{"n_layer": 15, "d_model": 96, "n_head": 4, "n_kv_head": 4, "head_dim": 32, "d_mlp": 256, "vocab_size": 1024, "activation": "gelu", "norm": "rmsnorm", "norm_place": "pre", "norm_eps": 1e-05, "positions": "rope", "rope_base": 10000.0, "rope_fraction": 1.0, "qk_norm": true, "attn_scale": 0.177, "bias": "none", "tie_embeddings": true, "parallel_block": false, "extras": ["paired heads", "gated attention"], "init": "trunc", "init_std_qkv": 0.067, "init_std_o": 0.0106, "init_std_up": 0.067, "init_std_down": 0.0075, "optimizer": "adamw", "lr": 0.00321, "lr_mult_up": 0.612, "beta1": 0.9, "beta2": 0.95, "lr_head": 0.00858, "warmup_steps": 213, "schedule": "wsd", "decay_fraction": 1.0, "decay_shape": "sqrt", "final_lr_fraction": 0.0, "batch_tokens": 8192, "seq_len": 256, "doc_mask": true, "z_loss": 0.0001, "train_tokens": 98350000, "steps": 12006, "dataset": "wikipedia_en"}
Each number is 500 + 25 x the weight over its row's rms, rounded and kept within 0 to 999. Layers, rows and columns count from 0. Numbers have three digits each. The size before them is the row's rms in percent of the matrix's.

# layer 11 attention query, 128x96, rms 0.161, rows 0-40, columns 0-95
068:454503530501507522505482483525506489455520487461489477506558534445520463474483501449537473505492479485529476482500502503490466489515519475472467479523484527506492455509491542461499470503505545501483469490498508505538507512492498473499481519502504495496439466454511517524500483504483529438
068:516512481501479473499505486500487499486469509465492540491473515494560473505524478464494488498475494483508494473514501473463494553504522569484508504469529487483500457479511489522478540488555497484475495480492520508523491556494523456474478527507509519505452498477516507504472429521497468464
098:508513472518546532511495482501515517533479518488562508505474463511529521475468540536522540485481480501498561495506482498503440528465477504483488507477529511504481474525499494489483546492486539475519514463517532483483519463493442510511539490501490495504501528514528468517530483505542511462
100:503487524526502498510521467468449495520534527509505535532490555547541547494475448522468495498522486490528512501512485518503485446480496487503470475505460472489502515474498494501483514523481508477489507480517506472503518488449455469511500536490520468507456547495478528504509488528496540552
077:493524485466477492506480541503495508478490476556522515522510490506481511518504553489533520505513465489498490442494487481493484516496498499474534513544496509500509478481504564491508551545513515465495449488480517485483478537497494502512516548492469558515575476495508513522504515514531493470
080:477470475489504502516510487498482471518510490503528531527491537517508465503511425495520520497503488554482498552525470498481550499500454483483503502510453458492536538526475461527430507514492522509497524509528478482484488500485480492478480520493483510525469518469464486499491532483448476498
084:526499507490483472488495474494469480518499552496506515508508432514514513489487444469530488488531481502507500520510507511517521475484495486479472467500480480522506539484502507539478481494472470498536514553503488478480483538524551487503477491492505504536506508490434479510483532455425474465
115:485501547508473505477525510490497453511536532545519518507512548537431499475477490525549484528494544492478468518524485475487515500511507499507481496525471505573520522506518489509491449539491486483530495535517489503481518516519509498519523505453487501513517510533453482462501529484476493516
097:486490524521485489493510528496537492483530502526537509516513505492512490511489512505502483484484530485495510518556521512467483529470519559496495497465505487536552535490517502453488453445496499541489491486525477516499474501518521472508474501431503491483528468542481523435477536526500520523
134:458498532480542524513504513471533488488515500491475509516440496498517468521451466518502533519475491483493469509503506509483515484506493485512484483502493451489487477459480523491458508514524498547507531481468484498524524502529493489511451505507500574539516458515492494430467524480460497501
114:520511486544483555490486471502452509518485475499499458455507452503486529501507484496478467445467488468478521462504503501498467512490509550530505527460483523501475520464482505493495494509511526468484484504528525542455494535507493524509486509482486463475495512507547493535531493489512523436
124:459512544466498528508480490487478461516455526518481508466490537505490456530508485515447463505453495518544464477511517520492472501483481516514471521511526524466551466457513489508471487485486469487506500519449520500474545505546499497502480526510493540524467520525469498492509478495479479501
109:436499488498518466500451545510525508475515478525508529492517510488502523549528468504498522519453507513518479502493527500495525490516504495523492538532473491497515505518544502517529509520469497559510491513437518466513492475547506564455530524524460525494484509492495487497520486498479470479
141:504517519516475481490460493511508531531451506482554492481532459479491488531511494526469452533439498497524513447514512526483488516501500525519531533472525523492524488529493501486476525447485502526518451507496500516488535483523479531488510487508481509514436510467540464511492487516463497501
110:484536532533519438509489539534538516530477482532479514506533467482496517501527473498480494485526481478468500479551499444484528507488499502498525500450517481483547496502527513520528477491515519548503501505504501509495506495529538526532514484457497514447500526492506464464522516481459509459
124:530469497501517471541480524488528508476509492479479495489464500470544529522496492492462531486482502512540504506453496497490512531493556545481489503485556484460469456536470504493507475496511547557470533497467524514517498526508481509483481478511487507531476522472503514512456465505490454506
065:546478484515486487458480515497520490474467536483494491505483513520531501525543542481436462543489546498488540520534510516476535512485545541502503513525494500534550559472508521499500521509511468522521506500498493504501524536488465491508534548510496499511463542492508491490488482472475486497
081:504473537522464534511487490474486492560475548523516451485463543492457519511547504492502465503517502482473458533560508507495514470531487467488504483533486471487505506501528489530491491522443505512532509511532452486498500513486520459498523509521506492496541504502504508468485492496541528525
089:512444468478473502478492493490486513486470529504492498486465499463506478513459493521511524532494468540475546503429489447464490546517483501516506487479520473475502460509460501469496475531504490561476525454493517470521519490489494493493507503534502523504502465510507464482484541489486469524
083:515472480510512510490501525505503489477484472466478485509462573484491525513501500505488489515518474479499518464507498498510517502507535532474477462502499560501477510428520503456517518476500480559474527498503488499497543516490481480460509501525527468524486489499506545509524468542552527540
092:510522492503538480550493484501463487464512439498476552506487440517560481496499485473513504487504488491524489508475522504540514530511441489475478508469504479474500488504484480475493491444535500477476489505499512501521504479466493473501462556518506524510455538489487497529488495485495454471
095:477491556536511511570517493480493474519497550503492483531498505485502531503521476521503478487532505501529521507502505517489473480538490517554482509507449469461521508515474522470493504447457508513453538473508462526499504467508523473503491518497491477501495486510543480483547520492479549514
106:515466484540516488515502487502458461543504546512491488552517516508455525509492467491506456476484519497515505534535509538503523479510485537499502487513462508535529533480515478496494472486479465515494531513550466500522513545505523480498488491454511441512479507498478499490552530499450497495
099:568520454500492474510505509456487513459521483510500509508435419528535485510478475466507539487502508518522482513539498555507483480493507501470503511481530481507496509479492545513503505505518460503491498458456497510485462506504521488476479530515498507523486531517500510526471524468499455497
085:488480485438476539516481508470546521483486462525495509511493516480484496536531486520505523522505477469488539501515523473485498526523529459462545467473511519505471490501495517521529443507473475517511500496522490455502504463503530474502526494491567535484521526484487501459486527531540493517
096:461525494476480506483470504513506511529455517510546509480541509484474507518495491505520502487491535454485496482518524492527517497550491489534551526512464471540514538518511468507522525506489457503531506522499470461518532480536561552500562503492483531503492500502485501491541518506510488463
098:459501490492497509475478530520527513494506524519500511517523560500499495540505450535525490500431477482484519488476504516514507470536513537514464533530454508490524488492542536512546525492480485483508481520502467493554496495513498546491547534548495513525451491484496475519511484512510505518
114:475519502497495490502512557487523510504484493562508471521520546527468531524533440510481469499439523476483509498550515520520488512488494531498495525529494503506518498506541498462534470487449467521479489463492509485528477483539532523514524521494483478470519558496492509476514498517512515517
151:465485498493479504489474519511516544507473505481543507496543509496498488543514496538495462508459520487539497492509508541504477520493502528519514560518483470485521501541499489472505509456510528525487484462443493510533499449515465544474518497513474521533456503471500490518489514566512474515
100:513487520555529522519513498498517480502525507493471476481461480494507488497471557483472510481488468496514528489469482526490456517496506559499482510469546499434522500500472532468482482502541515518464510520498510535499489545502452478513456500526484498523506454496555496513494477502473526493
110:482548538508509491495506487454501477501488541517500535513486526501482478512501500513494499552487494499516473478536508537525516482523450480499492492522506513508475458473560494550491494490479460493543479498529486479513541496523506489490542523519544501515458485541465500501452506455458500525
115:481472513511503473497499502541520512541490493474527477485562468476491491514471512527502458456491482513515546517495494443462466500490542528499484508492515547459552489537466479465487485454497521532485506496486522528457513478466458499502483481486492473493526479490509493523511506533507525478
115:495502492468475531477479529474493502514513518499503494500499526496475507549513493501492512553442516493494456558496557545521493516496512528494490477510461488550509506496528507485550479482499512512479530495481506467497501531507491488472527531475490479562513537503471537487506549525538469495
074:514515512510488510513514469481485496545497511518477530481496503505578532489444490515530511480568495500491549515483490521469495473521508468517536477485490514499500485511471481484507518510458525493461515486557489498481464507462504500497463487484512470518515499548503526511531559477482538518
097:494497516520461498492488513481507498529529563493479474527474501502444519516492476548488488559488517490496507512496503522511489512541481515524480485502472488500506498452523537532507444518482486483515502475493463488545553526487533453549514508524489472536488531517469520472471473489512518503
073:499550499504468495479478482534520521483500503476500478524480471524502507527532513515522476493484506477493545477513494487484532520518481491498483513483524477518539483448500537506492424514508477503523540481463506517499450526491551486531496457505548515434509532480511542485480511505503518524
100:464480471485521488455508495555462514445491468477524506486516444484546458451496530500476514464524486512485519468484447459481489520486489508490477530477520486492490482527474527466480499487538488508495484476484531475477493506468463533483475470505507503497514507473474483534538496478495511488
103:456479486502525496482553496544488511456487454509483506468503490508486472455481526465493542481518489514520518477488462486481466482494484519445503535512518506493468482545487514500479515519533551492494475486518509468490522488469447547512468504530486517522511478500504466542527487496512490455
092:490487460539535514485521473549456546508463498495526531453508505516535493488475478503502523513522501489524518495467480507476452505467484532497482514478505491496510499534469490496532524504542560491495460492475508453521495449463458512504477518482497490499489504494523503523532521526548539483
097:529500478456516553526489543451510502520506519480525507516502509501439508545510549521525451518459521479525492539502520526504483541469537508463517506502516479509527526519482514501509488474505476545488511511544513490490532518547498504491500466471482469528503523508525459478499479529481495479
115:497550528455446476499489533451526448505530482516502517537491501499453511521498504496519483545486535514488478523513514496540537479537511456529533463535463485516527506488512553512491480501492480504522532507467494519505492504508559476492527513510485505540513512488488520483463518479481493516
# layer 11 attention key, 128x96, rms 0.157, rows 0-39, columns 0-95
087:526448460551520500522536479565488536466513472454519491505492461494489503465435466481486494495516500543500508514474491519463488520476496489522495498499500468508498501545469514489509475457508522501483523463548532545449480500493499483493499508476499526524504493541504527494502500477494516493
075:499508481462467523506496470483505500504543494524471502524479566505472513516539487534511503518485504485504498504482513526516524485521511514458478477510463527515498504445489507478566486489517482488495489519460540480554474516498512497509489502533493503475495561492503596499495505502514476492
090:466524478486500492486489538496488484496481503515476516580546536511493518513590494484506531474478511465494493465506519514484525529468472526495485521516503533533524481454521540498486513464504489550493513516504535517527490515529504526472535513512500485485477445493505500502499497471503478516
106:501505547496500477483496521534510507482468518518523477514548447522469495518549519466470492504491506520510493468528509497517506513483508535469461545512537493494534520529528517491427489505510489527524497504498510493530537498520488534485509447498501462543482470481485451515487476492463458513
084:504506514533511505542459505511504506509495519502476506540499517553505489522508473526507446475525459509532515516498539505462510513502466482527565470506480507503482482478487469516517439506500505513541490535505548502506528524472505510519530525491558501471463520500517514476533550487499485470
088:530514513516512479493509486520491528493496524512482478493504469534469521482496456480515527515478488528493474469528494507501474432443489504514451540508505474528497501533518454524474523539500497475556479524520488482515517503504495549476505465492495481497491478481468487526513451460437511507
085:510495517487528511473514530434493517485479495509487495477505468537501501486493451470499496550525531524491481504554497487503467495437458516461504505515501501534510502511529471482502516498524493471485481485503485461483468502513461555452511523471496492526546469546517466504495476460502508500
122:519486560507458468510505528487491473513564506514518449531534465533474515485513498464509480499500524483514474485496482480515509473503502499505537525531482502530554540546529476501459471511522480472535487495523476519503517509501546497500530480481507499495533478504471467503515516458448498485
084:530518499500540502526526543505487496520457500517538495465539490491481514485509562525492513478505512471517467520486503465485480538479538549502469543491522497485553500542501513458503477473534497538537477496476493473484504494486483486479513447477497519506526548492516463516502482529507487535
100:486493468466542528480491523493486503451445482502495525503491519471564504484512508517454555505492493546510484529495513540489456539479506506444508526494528486486479491505539520493498517499514508491511498496483474455494460493513448504496471543485498499517501525501487454513541489532529502527
123:524476476495495524458484512482504485505452464492523482436497468514523501539555474490452517450493497472513494451503505486511523539502493493503486529500497550497546482509515531459531504465516512485498471523493509514519457474517495552532499485519478480511485519479533484534537488478495482485
101:508484438461476526490442484500512521472480483502475532502504513507547515559514482521493527481480493478532524462513517490494454510485472507472494540505489474498447460472504477521524543510478493488472506536484475497514474492505496541517504525543499508490501552523508532536535486518527512490
109:508478484472506506528492481455484529456509467516490510539487515525532503529509450481538524564477526480516522506507541520502485467517515515496531496511456470505436503445494505488523508494464514482485521492538507475523510503491544516475533507518511517484503475510507504479505519561539497463
095:501499519476511448470506494536497492476506510517531489507538470488471513483538539490507490448494537456509503493521493489512500509504532495483521479487487500492563563509499488439448511485502471530505488497519521508496515492507516505459492509532497497552457473436537522492498514528471473497
120:513487514455516470522526515454478523510508511494471483516466505503498509472467469488523476526516536481500528524510512445491536524533519519493529467486506525528519534495500471455500420494489473502491534514500490525493477548504537436495468498466501515499523508495493505472486507554477514498
117:517473520494538564507511515445530526498470516511475518499487546525507520523495484527493535518482516488502534520500536514513493551456545526471506470510539523522474487471478484504534489497493512507479538524516523468526482495515462530474488484502508498498508481448490491469520476560539482494
092:496546502480449514505458518474495512465459493535498509482479525505461491549554509548508499474512450465518500512477512455530473487481511503474501540493485503521512459494508472501506543537536506481485486498497526490489466513495474521480508530520497548479507543476494519531528468473522475490
073:526493478462469512537490507479542458497447497500493446514519535527489473514551492503480504498488534487489519440492527554511527528518527497534523501509501526519463496459503513480488501487502513492474469474487472509557490489520530488474494473521538478489522467502512558503478491507525491528
088:499503458471487541514491505544503535491506466487520488488547537535486499487523490494505532473491513545475506487513510554535535513473526503494521485491506515497510492506525470435529469500499486451502546500479428476495474519532499503507453459482471502526510527468487528497523507519518491517
075:518472488535493501497472477541515504484537508509496522486465530496456536539509526517503493535456475505437490465485493504515483526520502523467452501530505501475522454490523526534524476518551499474469520478468493510475474514521485505542483518511444520509458534478493489519472502487527488485
079:505527470489457523497490494531517490509497496492518486510500488514480501490507505518508527501495486507444498457505510533515483470469523514454490537489497512530464549486531522525500561509505458493545414476490510472522464515491513550509476441520491499474498479506499526515482460482508501472
092:497503544503470478493492476577483520451498503501507521524504505478497492484519552481551529496514489546490479530496459525512496467485510531497473564485481462478514518526537495527434506511493488498523487523496459489505498526511517501521497491485474506556494526481476456521503509481479516497
088:519535517532517469469489473509471521503466512517520493476470497536467508484517507501496537529492471513488467502512488512518483456473503520458451555516493483523472509518519493519518524520488495506518472520503470481508462521519464517455495537510490495540451517469496480547512465491492548559
094:481545490552467488464488474538495508524456490520495484489538491510526495498503501521463556525474536488482460497486505533531483514476463541481473535473506509549482525493543524493527549511506508512505445482465481469537479509519495521531524476484489487506485527512510513511511484461482514519
092:462513525501480480509478460554521562486541495481480528537478474457516457502520506515479468516502478512507509524503491495465495523517494516512521479433523471487510470495476500503494429511496485508495511506461495504484524492508520453480448465493493537503489517502506535472477525509489525459
095:477502499452487480516488502513480523509537482511467521543488495507522476516538509495472502507512501509522535491495518514534500481540498486504569467493457489537517532463527521485494459490493515453485514508513470515492513522481588477488504529466509503521495491533491547488485556512511474470
109:494506496435493509514458510429516480476512483540495489522499528519525524537513479506510492496478459501539491460487511470513493494554454469492508486516458480500479473469494525483524529500485522487469511496465473493526511508487537475476519541562538504486499532503508512506471533519497517471
124:511502511461492496523505487477518487509558519499493499562475519523485526508502530481500490514467540471503504538503496479496514495523460493543524477509492490513491511448469507476506447519437480506490517498509450521504498528507566444468509500529528531515486482500502519492502556518488498465
128:485523518476484485519484517496511499487518532532478488558476506486461509483485537471518467506488500499506521534512499479474477478540449453499560470514472456503524528475507478496481500535510494503478531482506492547453518523491546480479500508505507556490510491512480509496470532529526514440
131:516460474493544556497487506497523497490431499484524501451520527492529529505499518534482504451503491479523514500507508505472499543484544523465480520523543523480503495525499507472498527481519500511516492506517507474527474495526422508484469480507496476473510503465513460512553469531509489521
109:491535464492498439510456462540483486477537508527491511541494510479529490511518489499497488508467493526495464475478502516532484491491486495516478503477505497506439452499514535533486537530459494476513538480486498458485502540485518455520529553532497474535490508518483542494486480468491524510
125:494457543488509529486516543512533535487499545512507478471501526481469491508476522477534456504527542490493515524517503439459508482501544531494526538515499526481533527532489457486497479466534496540513509536513515554454506500509466525498492479508495499489531489470520462493505490529498501495
080:504493511480496450469489508524533542471548497497531464486505481544466491483508503464529530503501509498486508471500501452506526511484507501438538487493489525477468491518551484542512538518495510442509521528504507562503467523508494515534494504535530468539481498479472499490510494466514519480
097:510509541510506465459499511509484530449480511516470489502564498536448555480474537489497513518522524508537535495509491497489499511456487510485506498521475542487508470537541520492525523477522536508498492506507494539503474528522459510501535516482509486523475506486507458468515517471468556495
122:494498519496473521483490511493516493514510511473520444489529490458492488537520471500470481511447532507464494509505516481504506476506473499543500502492512493540509546487513447545530481540443491509496504528524495496473499492512548510500536487489487504503552466503481541475448486481437477517
069:452514518522546491484532462473489466463459476489474469498505461485547468514480515475521498461549496500548485474482485488482499471486498534524496527505484482535528483552463531559494490553492498473515514489506480512469500510465478486525526494509508502494505480489501448485495485520478516482
071:490549480480478503487486460513516500536461491487476464509448523457489485511475497482506524507465460497482509476473511496478516517537504472474551489461529508482473492506499527483498438537472486536513482513471490515537518477494523463506442471500486509496507526482484509432536480489505502500
087:481531508528489500491459484516496521512516541510460505540520534456518525519497508497531524507486467464483512494497525480482523532516507493471527492472545528494485512494545545513521484502467543517501481536491503517560495511516517479486492482511507450536493525452492451462500518507474442520
092:522508530493505502506496456466517505506494512505482506488490558505469498489489508535521515471496508488496499532494553515522485537489527473439494475471533535520479494460543541473498478483456475523496479477524523514480541498520529465525482471494516465512483578494484477476539486512502478484
098:474460512527491521505521520470522487506550512490496537483526540458504468459507476469487477465491477476515507516491487493527465492459537526471505503522528509432518498511539471517538501488555518457527500508487500493496532460473498489497473495483480485493500491492495514512504527557439511497
# layer 11 attention value, 128x96, rms 0.152, rows 0-31, columns 0-95
089:540480533489492525513504540431472472477516509531478492520509453527489502512503514469495477475536525499526487480511518483479532473513522522515493534514472479480506523487536463500489471556469495481512498523518500477496529501510524486503504481488532443484458478499440492533499464526455484524
091:482514488513521521482483464493464527507487525529457439508504498487488498498511529494527483498490496476492490471487500521493531499556496487547509478482512457496503540482478493481497484531512489516523461547497450556518468481484511474493466508497521517473422479457514513460493489503499482546
109:488473466476520473477506459516504503491488532479467541474450526474512472494514486487528519474542518506493517514473501561491503482507510525508450492480485524485494496501507490493574496510538514480517521538444516534534457497511484497508471535501472503495470489475520553483520491516509455503
106:504534547487489444503464488477518513451484499532509525521557505488454560499480523487494503537469502478521466526553487503512516496480480490481510530513525518528500504476508535510513487504424452509530498491571495509511519492510480494496511499511506498488514502491468526505518485501518525534
113:492513477473519542521518525517488497500499490464457513485483532500527500486521527483518508464544497539533557505496520531495479517525544534477506478520487549501497477542480503479513487529549544523494533516523500466517432510497479489517506552476508450502490502516522527521522512509528499487
096:489514494492462564503504490520494500489496504476486480509494502463536457497532464536529532509522478517469487507472479490501520490448491492554488494498468490503492515506496532516452573531522520475484485552475532484515509493505541517508489483510460521475499513469494476451470482487467462515
084:472491522502525516487490523498518513529446443496529486481555535510519481503476520477496497489490492514468483549535479500494505528509482484475521480475492541503528489538476541483471545499517500467483538488493514505507532508487455511474516564458491519504527536492499514479478534514534519453
090:528519500449493478482472507470531489495512531505526526496511504508483486512526493519501486500510523463509480528528493464505542499446526469510460515527497487493498532483558476540468533513493507509539480543484512503521496488536545481513507457523495490497499478525432457506478489489432489505
100:492522536513503485505479483491515480419505506515501549511524442493444500489482491475514474564493505467505467520513497513506477478475478471493494471501524508503489511460552491522491502483461446491532478478522501462496519499524507528473494477505535532472507499517484473508442490500504506532
115:516504519522491526539499483522524504492495500514449531504511510476515500490448516541466508526445495510501535504459495522533475535442503555489512509502532521500509484516474523541515485526504465476492565518508501456497447532484469494513513512491481497483517467496522489487536508513484498554
108:524541491491473513511485509495419492478507489518500440521498485513511505506526518454511489479517489502482498506505487477488495499517569440471534468511505492490512532518501479518433453515536486511502543496503497507488512548477540497479487446518508517515547507487500472500477511499524508505
098:505501522512477422518501523486456525472491497541484460512503514494486513512458468465525452538497492526537477505522488506488474486527478504483541492496516492504517472543442495499514461525462491484466536450529500527483535501464465507459509521507510486519519527499531509515470499508516494499
107:512479493468486490506517554450503482477518517480500518504512494546511480495557533501519492448549540506516522493492495469480507503528514515505508504529487490518488488495538496489479507504472566513504459497510554465501497504526537520521534493485512447490478541511463463545524504511488489459
098:456515498516500437489510498523489544510484467480526468517532501514494477479485518478536509521497480489492485522507493492516461512538465484499526481493525519506495471504455531453489512490497498482492482448504496565482543508465489508458502550502471540503477490490535522517471536519552497465
103:516512493493531500515508517444486476491483494503543427510508493504453487497499529470552471458551505458510470499520523477484542495539529461525498470506531459497508554460512497481477482482509489514513493490518478552504518482485518499509470484501534496483470500479471474493484504499534514474
098:506513486467481512498491518487482483498509507487481513490497505501508444501534507481537469496536520526500492505462488478470517518533577510511506477516462506502518506538505529491489486464572535562493480529495511480517490544514544486470504491516485491496495505487496483490505537486479442435
102:519517504521439572510485481489492496485501530509476457518510443511490541504508518503491480539495498513510531464461487488518528495525520562538539533502493488508517490507491523505478490512451501463517475511529499446503473502512537494499504483502532475470505470542516466503526500509468530523
091:548509496475491517490468470489507497470529537536487552473499474494486520484475470496499514532501473502539521465519508517505517461479456541534476538474498469492477531484529479546522480539488482481522475544479478496534461492512487494530461481516499490494509466499521515478524468497455492546
111:507475494525484459484497497462473504482525507543518483549477478500501496485480476471509491492488512509502476522508500516479469460505473474492485483513530454490481518505517466505460497551442463464518492483508501546503573478476498493482487459530531496526520523468490479509451453531484515506
100:483521477549501516474481465550544513522476503502528487483532473480468539497498501525430513521453502446498525460521498490511506510499458500520529517490505478491489500445509489489519519505452461457512464487499479509500496468481495513522496476469529493483481506502532513476513485504516550542
109:531511513490498529530503498513537528520477481504524495492485547495509555504461490511458554465489451517511494528535491501512511519517517457465524517494504490511502495471494523524523483533478472467487528526501504536450497517511482542532535522482483477506504485493505535496552502507566535529
098:542483533442481504513492498461506517467533483569485520494519498464515492506494479537536502520472484496522511524501454535500505508471500520512509515524492503496516515523497537532461502535512512524491522577539529511540475499487503519533487500499470524502519496499487464484519527483453454508
111:503462496472477462472504489451504523498521514509541482494484490521492482475524508475552472505547508502478506498474485513499505470550519473528494510493482493508487530492528503505521501479498532492495458496491537559507554490519544517469475492532491515530480515477452455507467519475448475459
115:468501490497539461507503500495500489523532494480505558508497547490471457509474486515524483521487532433511461491490500518478500535483506472474468476495517503479496491495538470519529480438551480572506492465468495493507523478529474469506492487491507508479531521519484497482462496475523474488
104:470498493498515513502508464505527511531474481496503480472503513467519485491508504515529511512473486537440501513434491546463523531523491543531497497471516505499521513498477503510561537532485509440519525524456500526519458512510486458498481557506485522476508519455488487466480515522504495501
092:480487484547499516463518447529501521512500498514466452540457515504481475511520519491469478494477486529453454490469494506485513512547488507535485486481517468488503508468487493491502547535504505504489501518497457554469491488497519487480477487545499499506452538450514490458503473502473508541
107:500479456520499507486523524529517523521495506467525472451508493492525505500493480478448509483505488478475530450501520462499522531535476494526547487516517469478510476453519460494530476450503506528508506469475481556460534498472484499489511500512505510508464499457531496486483489509568515484
096:520528506513498533510474474513510500490501485553479489457526508468468555523482472539457520504480506491499510493515515513529537512473466522512519508512506514497501503467483486518539522539448451477526515540515498488508474522500488508539476496480500487486494494487489542466550494475488519583
107:521486480456520454515493535433530516452492493484555509491494485526483482484470499444540501485522498459494474515525491455469499476505510459482480476507518504505487542449540487490503498484507481474495486484469510556529492511492480492475507515515479500510521497494451487518465493484511495454
103:535537540517513481483487448497492500509476497524498470495533483484432565522456539538496510517453487478501474511552514480522533500512505506511501499502517507511506538469482502513510522512470428470525492500507483515464490506506503505474496500500527512493468492464507510473527508492535529553
092:494481475463498451475481515488507490521517546514447556497499493512474499497509500503472484498507531499516520476474502546514520484469484521515475517517510473475476493477556457520515453507513479562533472540492484476507516493510510482503474495525508506469480484482492474505515462501459451560
107:506480506517500518510498473459538507507469480532512511492483505470475532503485509546495469487465496502470453538501500496481533525515489539535480526502536466494509566480476520486490501568450475489514504553497474496505457491500482466501466512523523521476493497489463484477498492513461524544
# layer 11 attention output (transposed), 128x96, rms 0.143, rows 0-31, columns 0-95
088:521546524464511553511493464476562446493525446481514465507519477492513526468505517499474559522481527485477466489515461533546497525473507495505486513517497540510492478508512495455497503468505549498513503486512508455522498494542496513512506494499474489497483510490545506454514527514522506514
092:464483480488493528459556480526501480527448473481482487487489493512541542492518525523517483476498466467502545472519516475541536488494438520520467517517525518468514484498467485479496485478472546466512533452536480509487502504485496516464467535498528522504514479523520525490490520476497488500
104:483478466535520450431526555524487537493482454513499515469502499498496520550472522552540465524477495498480474492524474463489519502485503472520493496514495469483494471516511516497479524513489513510492549463498524501492525510522478521507505555473503534514532507520503497478486505503530516443
097:512500538491525554544479486470523442513490504484546462520552504497518502487503492523512516498494513491478518474440510513512507473557474483491494498528528493501477520480488498522499513477480519523487507521506494523518488516436491547479527461526470434506512495465487535525485506514535500489
115:492516495534486457487473518498503582480490473464506576483446501471475506514513483534492505497488499514484441478507538524471501492477495469527498501500493504556540514526500487484494494514503497468503492509468521500488490535549523503500506526477471530486508473497479467461486519498461481531
098:534459482516521475474541468536479468529477499566438456470488490502460519504488508494505477527476511510500496551527433496524519524464509521468523524459501473491490500519502490497521448499492469485505542491512511514494512505496470495508478517502539512523502532526460511485512487493484481478
085:479506521533483459511482514500475542540483558512511531540486525505466472531508469541494494472523469536469498503519546504473518497516472508476494487488477483484521487514514513543526471495502454522475484514491494462483487473502511494489515456481510519536493502503475532547480510521470457565
092:540502506467526540507535459511513426508509492507501482505537495504511526468463498464497530562486519491500498528493411499531502518492486514478494514511511509489460490517499480492496518494510504532495527512507529477526523508516481539515502480485467455505506548508511527481525522536524515456
094:496488549471501525529508484459519417496515517483513456498541513506531546440503478472516494482494523486508493492476460525508476517531508515498508489530505480491505507482482478507489513474539526552491511507501477533511501518490493501495503458531489450479498491457504535504500533531533507445
112:508449473507519475518491499481490524488492505566502518503518485494454506507504503545523474507474519492543477466469498530508480453466483475498476521513471482563514538486482511477537522530457513512483500569499530539481457503486489515495521501534475489515499508488509487516491477462488456511
104:508515521445488516531505436495547486515502503492484518464449491529512477454459499491476533480537473499524531498492519534478490489495487515461503504462477496525538484492473519521483478480494468514502481490482481486440480513516520491523498503515506547498474482510515494449536505488432479497
103:501526502473494480529433511485517506497498489501548489495487500486540464539525515536493482458535475481492523474489576490455502476499526460491516517454518493501513524457519527509496483489493482512497469509501455513459474488471512460475520478546533539511519458508519505521516503493492493519
113:526574523479522523513489468497531500471523464458493492494468504476480481493503465468469541531473515530461457529509472513517489510466522466500523492517520535507503489508517463503496491494530517496509505484479519455547536507560502493532482474464505472485488496496492469461486501539506532517
100:461512497512473456519459523503462549503475539492497522507468519493524456531502486532509457450527451500478523487504548476465511502520511481493535498486498474462525465498497500531494481505506469490484485472482463500488503498463504472484487466525565512497521459516473502543488500476480513513
098:494537515460468518479530479489507465504487500440491494528471503495529508470486492473502544482499470477494535520514501505542529502534447536529466478520500514461500450532464487496501519450525520498496483457540472454500513495518522502483483503502506506482489486507527526438503525520486470528
097:515545475462536451472514442503510495520484504491493532490469499505474491485469493463471511492507457504493481514526486497515517516466458478448480516503513496520512488533507473490493494498528489492482526488451512482472509496542507463546470537464497566503478483533493479461488494550477509498
096:517493517479529540544517474460555478506506510515487490489483440500489523456515516487476511528471503501481496495481461513521484487457526490521504497503522511541481531475471479487519469509511550447509506497487518566522459476501490508471465482518494499494469480455508468505466492466481496537
095:524442490512530545470506489514517452508489476518506486474546477504533536493503538496527480548463525467495498474503458498528508494480512533545482512494511497484479511472502519493476509519484530502493544501528511548526505517495471535495511535510456476497502534495519531479488494472559514453
104:498506510446507522510496482510507462479524477493495417479514494509562503488506522499536500513533518482505515514524478505490504502493562501510523489500472506457510488452497537499510496463472498528507484496543453487493502487475500472495513468532529470507522509512545548454542515484511538479
092:453429533537502574510536543507483500492502523479488473511527491507498540499521490477514488500494518505509542482471509488523499489524502531544512485508497526477456483474489500511482504501487538464508492490528496550528492493469498541460492490519508441485496504470482486545498487463511474526
101:523480515552494520542486496511495507513493499525509505523495472508476472557495523554509494514470521509518534512469573515485507449583480519520492499475494521513520490527507504521487530514501499490521476498538536491500494502483525553543547521497486486508491502492484499513485488455518462522
096:559503475482544487539485439518493453522463464556486507499510515503472499510527518491525497553481505512506485501503454500522521455460478484480485536461518461517505516483521503513554493511477489508490546541496513522459488531508471495514502514503482482527515538503501527481479468495502490498
104:531547504450533501505497480518516450510478481495484476479477496523526495509479504468484493511524489505456516523526434449493508515493527477509505472488514464445486448500507491528492519509519500501504507462491479485509544472510478462517461502479552508512532494527505515474482477513496564477
111:482498479476490489459533526500465516501505535490527500493525547495521500486498453437508508461520469477542517501512501489501507518537472543471463483545489484487485508515503507492489542494531503558481485539503474469476520516516498472492496499484455499500529500534510510520528507572526504458
101:493473472513526450471544529527480528529452511539465497485503474509486541561482498554527475501489471505484511493529515472482519475451464499527486473507480466493487498504491528505532493482492498532491517489539488493509508450473495496464473526488543522555502504530498511512488506493475480526
093:479478465460489510477565496528481499527465472521469431484491457527514514496490523509525485488530514476501551492508497487518527472486469507509509508516478509465509506493489469487531487470451511474528520488530483480503516460437496492469481533503552508524503488540496507461524508484505528495
104:448492490504476516485524556514472516470488496469494512500501511521457489527484480478499498482495484480504537495506541479516518523523487558518506471467508534489493439514528520517465524488494523494556464467507495474539528451505513493502487522512549510450477471501525500515498473461523486531
100:504451522528525560490511488481509461501499471523509492518541491507470548515525533526532517511468548488505503490463520502521492480525455525516489508526505512532466516491489502482497486480481526480517536500531526529516458502470484563498516539521449467511486525472506508531498479495531464517
100:520528494485473498508477488493503460513463524486488515520497522468531507492447484495521505507498477490492497499515486488489506489520503527504489474513493468461501447515544521542487543492543487584466466467533468454505536499543511518513492478488530482490507478527498539454494519510545508474
105:487472526511486542517507485464509451507497506491523484542527482531512522482507533526515515488480510480507521469424516502506489481553430515516471503550504525470477487511470504495498497465500530482484513487520512519514463471443499559497491516520491492500471506462511518546495505515514479517
091:490495481486532528476548478514518462474509443506529485474545515518504520473478504475508525541496524472503500471506428496525513520480493506495493506511518522495484500486496505472495527499495556511524532515487507506532520500510477509513501503495458463487509510501550527474508508505569555439
108:510472500470501515485554484496484461536500488527493453516521485488513556516498519523537526526473484508501523476504495483534531447471461509508457514540495506492474520485509516487562510494490517519500517498560496513497482459468488540471496519509510474543494523517538537476496529497517496542